Weights of a small GPT-style language model, trained from scratch on English Wikipedia.
Architecture: rotary positions, no biases in attention or MLP, untied embeddings, capped logits.
Each number is 500 + 25 x the weight over its row's rms, rounded and kept within 0 to 999. Layers, rows and columns count from 0. Numbers have three digits each. The size before them is the row's rms in percent of the matrix's.

# layer 5 MLP gate, 448x160, rms 0.125, rows 101-127, columns 0-79
101:560492545513486460522523552500490475500522539467532505502487516453505516494478500525499537480523537472480487541525543499498518501490470523479494515501463520435507506527501511514510506503486529491512498506480512451517490458501514468464461473
095:506476547483507505479493530469497516472455495478492527522496490521492461524497478500468460503488534511485520531477452506530503518557474525520486503507519465506487463527478484525495485476500500489527505538526484451509510493507492440471477531
102:508502467505522499551481483509538502503502484469479498507503527495491522515498505511454496494507513495465528445539516503490462530483422471514456544544470477490497487506499498538548485483481508463454514470507531472502494524500473507465485477
104:466501477500482463487521534469472486475493440463524507521486532458462521497479500500505466510500470528468485480523460482508512484518520485462513467487520488454524468453517512477515515496509497505505497559479518450474455486516527487499521471
096:502484505480490486491529475500503503535479496517484517507513516513487522511489500483513538509475482512488551495531463498533449477506460526483527503476520473472501468554517527510524475468466461487444498511529502479468465449532529514473470476
091:460477520481500505476519493469493520548496527519466546540509480492524482496525481490447510540482502492549486491488535482500488521476533490469486533446525502486521507518509484513502478512524459503474461511450493498517482470540516490486537544
101:523521467486484490465480480501517500524517508476504445526479488468489513534478499518533502517511557524464466488491483501496487482455489469476481542510525468448501500549502542503538454484514543469494498475492518478499495520494525532468458502
088:509505500502470481514493505503502536505486539505464530496485519442501575540483477528541473496499482483435504503487474521493511470505513486491528499500554540473518465500503502523548474498507510503474511495480510533480527495478476494496460518
096:480483504463504534558495507465513521529532477458498541502480527495465519535461547499476484481498468503516504485536501475485545518553504520527495462495491504506495464492501503470475508507538505493461557512500525527504478508531466442450492536
110:489474513522474523521501471492533509468540478472469510495459479512527509503476515508474470542520504505551486491484487507468477497481495457501554486515499522496471545521549501490557466536521486506478489499473506510496490506463497461497505511
116:499473473486480480514499499479457459481514473501507550530476473457517500493480455483511504474468517491480509544515459464527494534533532474459509504519518484455476470549525519530524487512481471521479467522523489497435497483484509456484490518
094:510496520496486507511506495520518520488485497503445507461470520459514489487518546473521513504498505481510506488523495520515535507485526519493458529467477557477520476509453547453493504481494474488523516488489486494486478495477499504512485509
112:506486525493496507481513483519500508511516476499502500479443527526483525487457503455466525517490516450524513478529526490509515446497530511523494522514491467506474494527560527487533525480502468488482462483482496509545499526488479472476496486
089:481584499498523501485516511476460528489493500555496470470536485514460485508494464507501533490461487464491515478490520511478482475503504501486501498473486511525514512481462515498517467536494497462507496526478485523486528434522504530540492496
087:499492493498462509496530478484511540476539480482463509516487550557516502492477492431504516481452562493514478454476516500520486501476513506493473525485481481465469493550514529514528487520534487468469517475481498532500492496506488501491506436
101:498464507504504504511500531486506544524498473474511537519539460466528525512509521499452518459508484512515503508515499522476460546527496469504590474475480492488525490545514501456493518518487493508514490515464529496466491499497511452519520528
100:482461469508469514521530514491535497465502526454463496511472490511578451495518524504494468489504484516529528477531433468518549544513503490490495518464508475487512481510521499494513504521530480503504491527479471508509468540523517516451520520
107:501503449494495527512523488467520498515486496446462524501450499474537524516505529490509516539529503458476475489543492474486492465545510469470492485525552493518498530475551506505512515508522490501443486488461516474525514547501528509496467511
105:489487516505428442507474461476523495521470484477488489494472503473500509500529513508541497513500506525488515447509530534535514469480484510515547500518504493472483534460507522461502515526508550513472544498538490539515509483434494502500498446
102:486517465535489518491492500488492537506507478475474495500495502520549532472481509499462472504434540508575530471482503475472535491495467525499504457474513536524524523474496516461534523521433502500507513518499487473462495476486484510506542490
099:481499465490475506488457509499496458474503506485501508539465525534571475514472479514516519482461500521468505470524492439502554475516482493485513460499511493472508505459486479478495504538469531507501491491485535452501480470468513495471453493
111:527509486512492498506475474514559444542487521524508561515530488523528515506529531471497529518512491487516517527516499480505505475511526501483501474521519458481481510517500483455480526503498512480490484444498486492552539472516441505473503496
106:461452517470486515506502459470524515531448474498450499513456536495529535481475451497525520528514500491526473464537470495522485476524533520486509512518530528487455503545540495488525475549514510486510511502471535482513476534504481491471494505
110:481476492468480503498535531511491499489440500497488493478460541455471496487497524519547519493554437465494452521521445533479465512491497473549509527498519475474527475523519511516520548501558489487494483541490491499526485499537511493503504535
096:506534528483503492521494526507489480524475531522504541535509456523543480507495496500465511504504547538512514488426533525491506516492468523505471495557512527509505512485472541469514484485529526496455554489498500486523491512474470463522546471
109:473445490527535525540527473507515496520481499465523520498549484523537510523502503479544515459498474488473477474505498515513472495478502528495511515487481504503516467522494496490489502510478515525468481542534494450529499547461468460501508529
088:497507521555510523514457507485486514500472500438492508513523513508527504507490471531508512460495522510475531517544499500525533503566484486503473514495531473459482537470459522481508503508485517486466521474498531525525527434488524459449513529
# layer 5 MLP up, 448x160, rms 0.117, rows 101-127, columns 0-79
095:468452475456503540502516467513508522502501459518485481496492491547525490484521528495511470482499457496466506497502462506516441502556466490520461481500509539505433474493482501491530505477522504529495509505494500559504505515485497509490532512
093:517494480473492540491482530493485483484523461459510496446464473454510462530477459535507470445498523492499498497523482494486524482547498485471493453512538516507485471525478517530461492481453494467531478487524463524516506494533492496486462497
105:520468515528511521458480461526516415529521487482502456526494524514508540493481493512500519412463469532510476538478535498501509497509510482532533495506474498510461521475470530440476489496501523514521469484467504522515500496496511478485491546
106:507491465523506502512543475540489505457492509541514450511501516548517497484492514498544512457462536448478490510460477493481542485479501535461500499532484514484500526513467546476461486489495521490503528506513476494545490471497528472526486509
101:468510468505531480531517454492466443498535492499479510448515492524503514498501475476464509462503497501480471451498531490485504502519425510450494461539481493496490478532481506559482493496507468475481500507505469467495535475483522469498501495
093:522501509505504485504473505512526494470481484482492520486554511561472491495514532543532505508458474526527513527468475504460524551475480488495493546505516487499547479496516525544496520494507520490437507503553516525541471518508586504476512490
104:482515539471531523511461479528496503498522531466489473507493476480518498524488501499551532528501521528533483564438488469517517483512520502448496480442521484458536514536473501494509486510502520465496499454518519514475486550504472494522463536
090:522524518435483533478467478466499470497507512469530519508529479473520496497483521501517508496494513520517472486544486473496539457535549554522435472495505448490498494515494501477466485467485502487513500511469500458523487528530499490498514443
095:537468509479458464513485505530546519478455526535503483514479528488486535478523496516486459508512527482537486497520464506438528438467471473540531496470499468497486514508505501528481525499481496468522504476526525510492500520485492506501477488
106:523514489475499466498488495536486538542499494477497476563502513526543535482469479473511492475451514519542506503485511493571486515490524506503514532472488540477519527491489554491493500469489455513515538508466506514504516467468501477527547499
106:497511466532533533426520503501478508490521482544486514485524477475522512484528554513495526501463466499532483560507515505515481492503509502480478559506519516491491510531504476487508468521542441512493500461545488513478473531505521520502489506
098:514475530473493468475506508492576485498490461493470545486477525464500475512461534459492514495475507471538503480535479514498477485518458525524475529450463529486507487513506525505466507510474489459495514490500467535496488499507492487464463541
110:494503480518497540491500465476501460476496502521509428463497502538498486555487496532498471491515476524486473490486493521475443464523500509497523487517518483549509497484469538521500473481500487439511520502546525500509496521477480479504524534
095:519485492531510527487491497496532501491487510483508519508468541484509503494498493466511530512450504473467506522518513474490465461546468498493493472492481488454469494524495514524510494517471542476464543481479498530512532475481501471457490474
089:476479464497475498443521480520515523476503518509483490513446479444476482454497473481522518513516495557509495507536464475571502502523485514499494497496470511508493582531487508502507490492487489489509457501486506477469503497508501552500501495
106:528516491489511501507485497463500528561478460504504509452498526523518535501466470455499486473486509501490493509506513539492482502453503477513514489478529481522492522499485477497510514467540456518510496536484539517491490525509443530480528493
102:493495505479482519505519478490491486465471498480494536522535529495516531522490533525499489440477524525501487517436471460531515513452521506500539531474481525514521532485488532502503511521509502481499494480461564549506532497525489464489497520
097:493421568465488490483475472529501484498513523518506530503484494499508490491482509488479503488490501514531524497469513539521465548535440521514514464456429520461448463527516478492479511508515530488486549520529500541506498492508495467454516480
107:473532509508532507453504469467512552456558468506503533491509461489529502518525524470496532519506526481523507494514542484465542547495516549487493522528467444526474498504513497476508455531508527498464525508478521490469494532538497437505492548
103:490490530469506482548492562492473506497554518511477512459532506476456485510497510517510505505498500484504497554501541499485460480518506483494500471479488513471499483514460508480487479448514506557494447494526487534538515460511513483502484511
097:509465521514520473504532500476517556516487479499496501470514488446498525475537502466477464535552454479531496534515500519477456508508498467524500517490526545503492487503485477478476522484556484498495504491490474514509524494493470478490519493
102:514494521496515529517460514450453476469531457468516503526518449520497509534536497465465499469469509513527495454519505487493481531508550510481445527530493466494515483533503495461474467527465487444503488494503504488483506579506505488462505474
102:557474476519518487480467573516466484480538479472513534483512481504529491502516575501490465460484504510481550521468519520496527521527483468507518468482470495500521478474482503519480552481492462515454521493524479544509496487483550472472489464
107:494494533515531456469456482481474497517477493487501504495512499474521493485476497498487509496471519530483556523489485492493494458528460496472538463469480485524485536455471576523478501483513514498455503489505477474529509482484541491495480489
103:477504480504532503464540509492479499460482489493492554493475493498497486512524529472509519525508521489419515509528502478494473470507481495488501493518491513531515500537513499509522502504470477489514491523502473444506468453559520495512485486
110:474508480480495499481530522491520536497512474544507494486515503538491456525475489541460469491487513544503490455494451479516481499499520452484448464497485522466521491501485473500513511500500536487499477539488492456521472501477510452472494535
089:522495497512533484475505524531531501432450541501557519494517532493515469508507498513539528529502463484495513526510499527498489493461473514532527508475508518519543480496526550504510476525532494524500517507470487487484489501501503522522495501
# layer 5 MLP down (transposed), 448x160, rms 0.116, rows 101-127, columns 0-79
095:483496492485495543520501491510521487446481513509526493541501516484556531482521493497464541511528553494491472468516514519471492513513465508492521481448537515502514521492543508519523492507480501510495465467468459512534502498487499498511514512
095:524526512511544511484499460517489470511519499550506480499466535518547518515525516484513528507503489481488554447510525548506483475505506546491489491484497492521462496532521516495489511505503517512514499487526502512514470520489493539510501485
106:510481504515516504525528472464509470497514544502502516487527495472485461503507524512554480484518490473540489501502518545455496493496539443492507510494484495536493515485504543477508501486485467530492476534499531479471471520500471465487503501
107:556483527517524523509471500475509519512475527511510527502488480520550496476471446524502476507468484458561476494527499488516493493468506513458490509488480492472531487493504505479479537488511482531484505537512505506454510502459488500486502483
100:493484476484516537467502487504472510483533542526526494541518479466487491475532492489475516458508519508538572513515493468527522447443494515471512542485511504503517538501476486506476512518458450519504491509496499495485486499496504527493495503
095:475477494449492502495496510479505473467510494494495495520534476501498499491477515460517566481522446484491493479490504549486497480460459528469496538487473513525554513545483467513473492519484449496487481495432486535512470501494472515515514487
102:504549504458491511489461503483491526540507532485483475488521519519503513535537504526447451488484488519492438543448463471531498516515493478501473498489542505513525484526477510489555482481479520475499495517526476496488507521494520494520482541
092:501474464483560497506529486485487482548488529481468461506475516512541502519524480517524527513441501486492486503481505492463498533518484523474503509520502519504487485486484533536491487494429476480505503473455526510513483482496490512519551483
099:510473520544480537490494499475496520484436504520510496495475497496462486493561422487534501501483502468501473500514469518516489491460513493518482441486498515455482464508483527507458555486503445489508486530522497510506529499507521480486448483
105:465491513482457487446474545525477496482504501475482543501494509490511474495519484461514492497497489512494487470491504470475486504498500515479513511466552471509523531475492478497449524483436465524476495532479501480538517463507503425487501477
112:534473529504485508480506528507555483440477511504531486502477478494439521515494516542518513499544546537483503530506463507476505481516545453444504470537502473495482521502516522513492456529534516543486514544475488499491468494525472504480492465
092:473529493481492517497504526493508492503474492527487506481494511468507467528506481522468546491508511570482518558535522494499520518512551521482518472492473476496487494512515476554516474545487477466526521507481519473473515479523451461516487482
112:543471482487523550515516520501443491466468530478540508529522506546496473528489493457539470469491480513468507480451479475526503516534504460498528508511512517468505518533506444504463566521493503465507533523501501542486512521515493492506526528
097:505505515484492512509492534510478522506513449519526485467529459499436496500480501516522484485539470503511516460466497471501469509490522514482495547554478518549514500515455513514512501502522513488515475523509520517493477480532487521498522538
086:480496535463505497538483531496518501505490522475483487455478538502489492522573497509460483525517500509485473457480511505517525526487484517463496521527475500486548516457511486499498497557491459495530468464524518455524537469547474482485498541
105:470507527485481504479461548472493456497515444495532486535478492504491562494471522532502521510501522558468514535512519475518521488476505539484521490483528532530505520509534454479532518488487500505497463499528482489507508504499482518415473469
105:511487470446485510472489492507483516467550485497521532499534538517523490483508548520495514516536473506592528520470519493489518492491506552431526503490516468513503522528440530501489498495517512507519487483467534504536493502557495478523543511
104:454452530513460482489453482489495477516491506466521500506469501509483483494458545479550478502490496479503512515507532517487518514539499533476486480495491482455455488551546502524530498517501503461530495504516461482482495496508501521462481503
108:476460522494443509529484493505513508532466484527522489488521488521508456461519550493461508476516480474507473448476485537488539476495447525513518524502549476506501487539526499487498528525482530494469537472498489504504524525539506482496500487
103:470501470490474490459475508511522454534514508496531480483516483520503524508486478504511492516551505532491492541500496472546501458497543440522504499500481481486466464511519504499505476488513476448528505481497486578479472500529470445464489457
104:501464490508497507509496484453516540503475501499490503511525496450557542475488492489476497494478522471484502528522509496469520511522527475535517484492524542475484468511505477494435513475536553528506483480493495495553509530469459434479501476
104:453517496445498487506488522470544512501495501507491498483468513488476532538527538491498502501488534492475522539483576526474522493521513499500529506512515538505495516502478482529472474472514527515501466474492468500477518511487498501538472541
101:468491488440462501489480499482523476509495480474451512527458492510513524458463452507517498467559481508518470499507476517513480491489504481506511482509543530494479497541549477513512497544506496419484539548477527500503454526515491521491462495
104:444507530484528490499501513527495489509524504550487486496498537523492513493490511537546462529541517499524471506471488519500465516506510509510467493512490501509481486505513499491519475487525498484504489493485506508486504472509523524476469532
103:493514487478480472480534491504464484493534533484489485528486537543567529498501520530523485468540471493502462489516502497500528547472471500493482465525499557525507497510529484481517464492537476469528523552479466525497514518461502493535531457
109:510533490495542490518491510511515499483502469484475480489457513458507502496517519486495534517492468465509534484495485497483497448494498485476508495503499530523470491551531517495473525475494488515490502468486539494485440526504524498521527471
093:468508463507494518458517517511512472497508475499479523519501498440553496473508457524548511481513502466502511500490513489498459481546480504505534481493496475531497514516498525508499538500521448526492572504502542493503514520515527522495498462